config.yaml
rope_fraction: 1.0
lr_mult_o: 1.5
final_lr_fraction: 0.0
Each number is 128 + 32 x the weight over its row's rms, rounded and kept within 0 to 255. Layers, rows and columns count from 0. Numbers have three digits each. The size before them is the row's rms in percent of the matrix's.

# layer 5 attention query, 128x128, rms 0.197, rows 21-31,53-62,85-94,117-126, columns 0-127
080:084146149066153116124148139145152098096128148165166107138112102108094203150093197155104128132052113066042146093117174072138089101113091147165142127131114150154140149121122130123089142109086090097105099140148095133173176112103164134115146119127129114130154147116112098132218133173112138108150118154117126111125110119090157184201087142135154150164125192117156227156136091084087150111112
074:158125089135088091124063077135125153126184145162130156123139155104118134098169126122132119158184196228157175145127081123124110105160156098185150146136157105104157134113153158099146083183128160165068182108140121101118160130172094110160130102116160166083130087114115140050116122125149126120070101128176094120106104152173142139131094096172169094118092068129120040141112126119107117106080
143:120153122101116114150149149101117114149137135121176133159111113067152168137056129128081152156082125011095201127125166120114147118154126114155147134130097170182139155148098137177107150138137132113120044136171096096158141124101110165063169121158156107113202132146141037097195107117139129125090094115136132128128117089099128180128147139098118116171159190162077158176149128109114158122091
049:127120110085089146143134080126122115160147154157100175109176163165117140124166096108125146072163162167162130149069117172105141110206148098091118085118127107152095143101114153070098154181130140135072128120070141126109075124208083137113199159089101179112125162110137110171040127113165138098130087117147134137085119131129102100108157175168106176135072086193167105146120139084135106120142
066:113126137174156102106132094183121124107147134089101140148137128107132102141091127185106138104090049049161109069151110082150131116109214169138109123107178120185086161167116093114158112120182114122119127151107144159112152107107114115067078107168128082187147150108090132120156128106081110140155128111111182198172121157162174176076186158096131127152146117083152183148104094145161087143122
067:138099134155114122133119154137126133130096111160111078121126122153099158140124153074159150126119107203188133041156161127178074126056082178121118085042120156088112134072094102089172162074135122106122101113120128144124161125116172122143099155198161074139066160120125179128129123142103133099138114121134136187162166131112170140112127125153143160136127140117188063186116153175199113147115
082:193125099102108148133159143127082188125104086120095136118131121159166117098144145104087153132088187120087133118069101156086088122109113159137141143106119109121109180158095126118135112121151124189117168177148180094183140130197105162149134105165112114132099102117131093077153070154073102204124142092119151143071135097138112127119160091117137083160135066160131074172183184149169076122199
067:129162093126180166119162075096099098170123102102106203099142170178099089144117138120083124100085151142086134126092113133155144120133167136157093118154070077106114126117089099131109162170077116144129152134112105101175066137156188158170123131083110172120048162125150146177136196086161116110121102130151153149095111056133096114135128184151141230132086156112124162104117169140113136101125
082:172112178090167147110142091088133134131138146167088116157104043077139166114144117153072124108111131109144168164172140160132134155126169137047135166164116108105137173080172136081157102117134091139094135139132135094167112172092148097189178069103078170142115148078170155146130127089120175077165129122193135134083150099151139154106105144123174191090128123074116120140171189140158116107098
081:150151130141091176080125149139063150195156118121100048112060146118149122089137139134123130076103158172139145184161124062169072148112109125158014087132127124109123154191072156105125124141147140101130076152079141137128141126141119129140149117133127173152209098141144129088148186116093167136138162083114098132182075092155136119170116118128100129121061129149133119113122150167110148164107
076:081160212142077190108073119103108194057134146129144111104131148098139140149152099130138137177114100134130142154130102155079146203155104157209096081113077147142102118132144098137183097151177102115068131131113108149125098106172107178110112144146147076201111115092136126143128156112120169125137147149113135124147138144100087119136076102125134098177087135114144132156200156115187154080066
064:196132213160073114137175128154142141131170081112114143172076128157113063098136149153098110149171088126084130145171135126080131123100123139093197136123131175062096109127140148148112132152099147115123128147127185053151062125155160166116099103209081146168101127125128164110107136154115128128102105160093078130079060111103117120199094062100157157141131134139142086113121155117155117128142
069:163077189167138130083112147150116066068137131150102149173091110135119169120143108143147156194105105182137108128193133087152131104078121170110111157083134157121046116091162101139136109126102162151167139111141143187086093137123149149069120175116126141151037146120115187087145138165123118070078176139090110129147171176119107110159115130110102113162075088061147119141158132133126114152172
097:111143146153122116075099075174079101129145081172159186083082097136128112079119119125150184234097148164153080139185173164151088142119135122130122160110115143148053143123102109134120099137140118157156120122126110188105158114126105104039119140142136142207125176147097144120141136068088116026141112143100137090144155170140067140142156120119130142116110186127135141106131134116128113121170
093:160112087123110142149124100138101135140139097150135176071122161134132069087168133072124112110138114107189140152047144103092148104187185090167138109150124149175131115077053171072134158117143142133091106114128123095135103162196103129124139141130107164104128180160143108187061085129107165117147103123188116111128146134096126169104133148171131198139083167174145203094071152105111114103117
116:149078151170160159113169121161125117092111103088096110177144106105151133119146135127105138133084100079146097098134149070176163095106156158143059141063122093176111106101126105117147142044158122158103137200156175175147125132105129161137076187123097108150086161092155128161153101178099123102111136096127180133154111145163168179133179143115080201128146093069129171130084093138101119077103
090:133132117180113115132087164159111123120139083131136100064103137173112127129089153042117164100120084174157125080148094124168053098076122163111139128045100134095138142084088128122169158082172151098132097123113075101149208115148170125167115130198143132139110180142137163149074108145080140124125130141146128179161176144122175192081099138167142151129111129114166102120142166181160117128106
101:168139100102102162139151130137067200116140071152116125105157117141152116124128156094076152103101185128075102111076104136106115107099122158131128133104123094115134167155075111117127116137159135191090176181166187088169149129153114151148114098163126104140103098109145115088148101181079123209148131119106167125095128063144106099112149091105154097154128070164148084187179169135151054136201
073:111188101134164173107167104111138108208129102087086190095141151150140084110120097117128123127108148126071152102118114145159136128152140133161106126158063082106137116143112082173119172180078149161100132160138089079159051143168180156143117123083102153131078140112161131173137182080152140093102106131134168146101109032149101127125123215174130206124147139129125119130102152144133141090125
099:157136183097161135112144082075145139138145140169085114179116091071160144109120128144061127121099130118142171140165150139134121150144143123042141160163112109099169199063173147099171098128137091124082114150124133101165117159083157094180164054094061166145118145074165152142142129111110156065128123124170113134078136098162154150092107153119176200103132136063092131131176137130147118114119
093:170160116119100174087093161119078139195184120139119068113075153113157125101118147147125135073113149151132143174139128092161063140108115130164020107114114117109093162177061156130132125110130149075146069143075171143116131136138106145142151118145134181161200072127147141073145177122112183124156145103106107152182082092155136140154118125132111141104053119159139124090135145181092144148117
023:118122135138190173122185155108177104121129163108169106131193118142124134210081129139078098092098156166177192147107157139159145131090169129173108124191130118126158163135132152094079143083125150129109143073132130118152126110132097118196120138140171075139143114130174124135155118092126052133136137131170095050128111083071126074143061085149111082097099173102168131122125078146087141138109
019:099101125212141150117159086094071142153095122149121129123141104096085117142162175119146113100068087183171129136174070083166139115107149154122082140106131140136097108155162154092153125049202140116164207110141158124111133161061188138174061120120185098120134129154127152110157122156093172127093170135153146114161140132186161147132107139140084132105136092093131158094143180127078113086133
019:141144156066191105144153141107169161120138156176106163124124126140107160191128114106088116131169137194124121131107131140109136103128107135153100121133122091115145177143093180185100134103116142145207132086135097107159111082209072124081213143132140169155156107154147108129165151063114132151085079099092099103126078083123085050180137120070142096141087142143109111122150091141143148181120
055:106120129080141127148171103116157135128145176163145225124160169121108171169115095106113132095118140111112164167078126145110118108208160157106140113132079107167118147116134181118091130166100145116091100099087079122138133143224082149117209181083131174074159141136112070112090118152174136138093073131154130142071144112121089154104096164165098108159076129163140125136187124099105113138116
098:113113127183187077094144085171108148106142125097120136135147104099128129151119134189121157126065071095165089105132081095164133133096153196129091135082152112196098121136134086093151135110186112122137151181110167188124131119078117126104075118134122080214129158121121151111136120135074139108150126117127175184171152168181174145085159148160086146127146081067137165153077146132120092137089
097:147124136163111125136072169140119126113097104132131073110097139158122175132108140069134164111091107181187112051152136115168080140057094145103116064058125133091124138078095100118179178078144125088122097092129100127145192131086178116150094149186154097135073151115112183125146109139104135120144130117093138201168172134115186127100097124162148137111138145117169107178137155193175140148115
116:178135093096121147117149133146077183124116080140103133126145124166144120111149147101075145105075193112062128120076104154086103108119113173129130131089118102118111185172101107118137116119149127185120187172147166080175136146173105153153116099154114100131109090099130109075155084156068096221143155107111154130083125084145106119126165102102127101146122079161147092171178202133139077128197
086:122161100145152165111165097120100121181149106080096187089138172149128093101142117099110134125108142133064164115104096148170153136166163132167092143152038081111127119112092091164098153164087134147093114134136087091147072135178176184175123139054111172112093160121153134167132172091173124099088107124149153144100117049166095143129144224168139202140123135130130130131122132124127137091115
120:154111190089153143108140092065130134129140133169083110174115068068152156112122113145059139113092129107136175155173142155133123145151159141052135173176108096086156195064181139094166088128139097135093112149127123105154122169093151112180182068109062180139121154073159151126135138094118165081127125120185110127103136102160147152098108147122175196106130129072106130142167145133142116110109
110:159160116126117170089109154119061148200159118131118060111064137120166125116120125148129130077105156159125140173151123081166055152113117123164015096130125103094103160182068153125121127113134140081144071145081154142133144129137103139141147115125133185154212084140138130079147195112100174122150143106112108139184083086164123137157114126135103125113054128145134117098128148168090143158113
128:169132070067136128148188134125075102101131105138209144103083111108121131142102105112088137157078136053101146147138202132130130120063137157130138146145123150123112175132092120146132130110136137097157067127119125083128190119098096110062147137131120106099161168114197084127189113040112153092182094122135127146120157123098119170117108148099175135149150209184146160119178088133140127109123
104:073144157169178086164149112138152131108156187119174113171117109097084178184039112161082104098109064115106211136127092124112116162102126095136171137097116169129138147149126120133149136161092108103157113157130085143115120124068147149132123108157216111126207079127136091049155135131160098190099126097139097158155087090117140096106096112157135103131166127114125151136132123145131173154073
061:145094148104134095120086118054128161129149113105143137110136152132102108151088133147159135139143137159060205135174152173121141166167104152123096130132137075102197112186192151163099113129096149102108150123126126083127153109137161113137087162067154109087202143125194118085092131111153082139103138162126105146151195136115164133122151113135137108128211103048150205099127103079166099146113
066:155117138092182146158091077104132154130161110149099172096185180134100065129126138127127107068131148171152125124068134155102134089154163160078102062153138088139160120116142144082126143177116151153106168110106137142118073173177130082130135163057096163105111143115142133167067155109115140124143085137133136108102158149100131086114126160174115152097061115097203185111051153124092071108160
067:146128162162138116119158114180115109092146101100172106171143096094146114055110161167124158130082109033187105081138083108137138139098139151140056123071126167166115125096122133101167137102189133165126059204133141176182139134074122160132125103148147114154171129095167081105144104142090116112132137126096091130154107157168159116085164147099100147144179100144135152165078137172163100131069
059:116128124173121101148096190160110116117115124133138065106087131168123188127103160085142188105124075125140138090143082113167073085060105146084154119031084125112130157098091094115147155070165127054139072112110070087120186121071165140171071131176152094118124129097139153129131112157125148101131135129104112155192165091109133142107100112152138157114143127115153104153133166180168163156121
063:156115116114105135132144136122065196117142064112112126130148120153128093112150151082108140129086195097076134117074101170109104109114116165132107129127140114099108197183102119124121097153138143186119180187149165082186146146177131128133098116162113118120120069110165129062127090169072088196129152118100146118097146068140117114103165093123136111151114061137162089180128161124137054136198
055:127147106144158189095148074109105118172127105090106222094102154142092097108167143118128150146110142119096143146074127132188125139154170120144106152148069102101101118090085110128113152177078107152094136122119124073154052120201147165141126145066111176117071176124143146179106167099145148098105091107130154151110112089158076140145143211163130218116099142153131115114144157125124130086133
070:134108182087182130097133100083124126123133137157077136184133079103131162117145115157066131089097122122131158147155144147130111133143173118058138181176135072118133187044169134103160100146088103135091107145108141116138103182102140108179177089118069174129098153063157169151119137072111162076129156121201096121119151112152139146097134126134170212089111141063115109144172133122146116114130
064:128157120119143169092101138117095112189159114142133040118054138129169116090112132148139100079115127149119133164167135102161054123103107139147023096121122112129109132167057167127119118133139131083147093164077149144130144122148122152139143118129118194161218068157131147070143185114122189124169181099100120139178105080161154159169119133128124133139077131136122176108120145176109154142111
# layer 5 attention key, 32x128, rms 0.176, rows 21-30, columns 0-127
043:117096122137145159109117101171131137107097148152152082148123050137120159182097103130118165129171184099199178055154229131123063136128099121181115163120125090125118125124192141057121118134153141114100117100129121108129117105121046114129102182183151084144186101156152114108120128131061054133131100147095131141152119160143107152134140134176145136101072166125177131152152099117161118120100
050:046123190135152135147148140145134158140141106179194144152120128060082159182156111105160106105094128154164158101171179125133102163219133167165116129147081144190047157128152153145113126138147155137118161138145197180116162125108111106089100081141181118101149124122121120115121105128068114112072130112133134105176083069140169105051126141151124077129128140117086160119134141158124136080128
034:152121150139150143141156159137100102096140094137181105139103063134119174109047129160114134144107147100060121098179168128199138100164117148150152141090028130200105114133085174125078168097101093142104094107158143109106067095123057128072129137156140121140127142177098130092181125084104145174126095130120087104138129143127052166171151139093117125123108174113136185142151162124143117146100
049:140106114149099168135089124125123134139108102122133128109190165173165140150163126087110215152120186077134105135094164154132135094162181127104119128143165100104155125119121092111144147129144111155116151115123075161175119177167085109161163217086080155148156194125134078142074143125055117100189065139138142089105088185127046116161132145154128162108091180141131136106164162109130150154147
092:090136139113179168140100117156110125073121133119068193154144152103124082142163161142106113127150119060175147122176083081147152125060220136131077083127165127074068165138144066076154094093176123154134087147141098142091153110152122128110102184135098142079162129092126121176145125142166107136149187137111156176121136152119155130096142113124187118097165074167144144111109085109097082129144
132:134082117123102154092125119156105193159098153126115114163140122148102110157091167123130119085169128204119164044130154138160117091039088116141090146090063142123146150134148138106132161118151116110128081105133150110067070090115154142102081117155126115138088121183113116170067123076127075127095069185125167147166143112187133131081132163105127136132113193153142084168142173152175164154104
155:175080122106127134160122124088150166151031141044107125140063117140144142112145167137126126134068143132153133146086035151151092131089109121184103139141092132112105156143124101095102100110159107135154173174108197125135134179169093124129149102154131130172097142126128085042145062113102123134108150116166134159057121152105119192107106127130145115139167109095150149119101133199159144134183
146:169133120123162153147129150106092108100137145039081180114146233140136093129063124146129123151137167095069108119067046134145206123127161161104109121162084104100148103142086107148094146161135077160133095116140067134134097100139157139140125111069091171142114163133083091136131191138196134123151123149155178127128151143165103108169112151081158161141121118127103092158098163152109159154145
150:156095115092181150089148144154100117151128126122103132110072036099098138135126094083052145164165176092145120189158137217133138161038175150128156112223136164091108075139149088132122128120128086137120118097161155114116145101145142113128169143104141185113121075138110164144119111160129148111101162128160143132146166121158138155156110150155152148058110109179140095185121133129170131113079
149:132132137122159156117203115140062172107119159042123066118066125157119100105131071134127173152112133167100119166161148020130113170091113154113065110108167136181188106129130159081147113188104111127082089117113129135152172115145120144116129080107104130109178136176148097118134184127116119155156191111146080118141158133156097117134108155144109132150071128088136129166078139125163187126148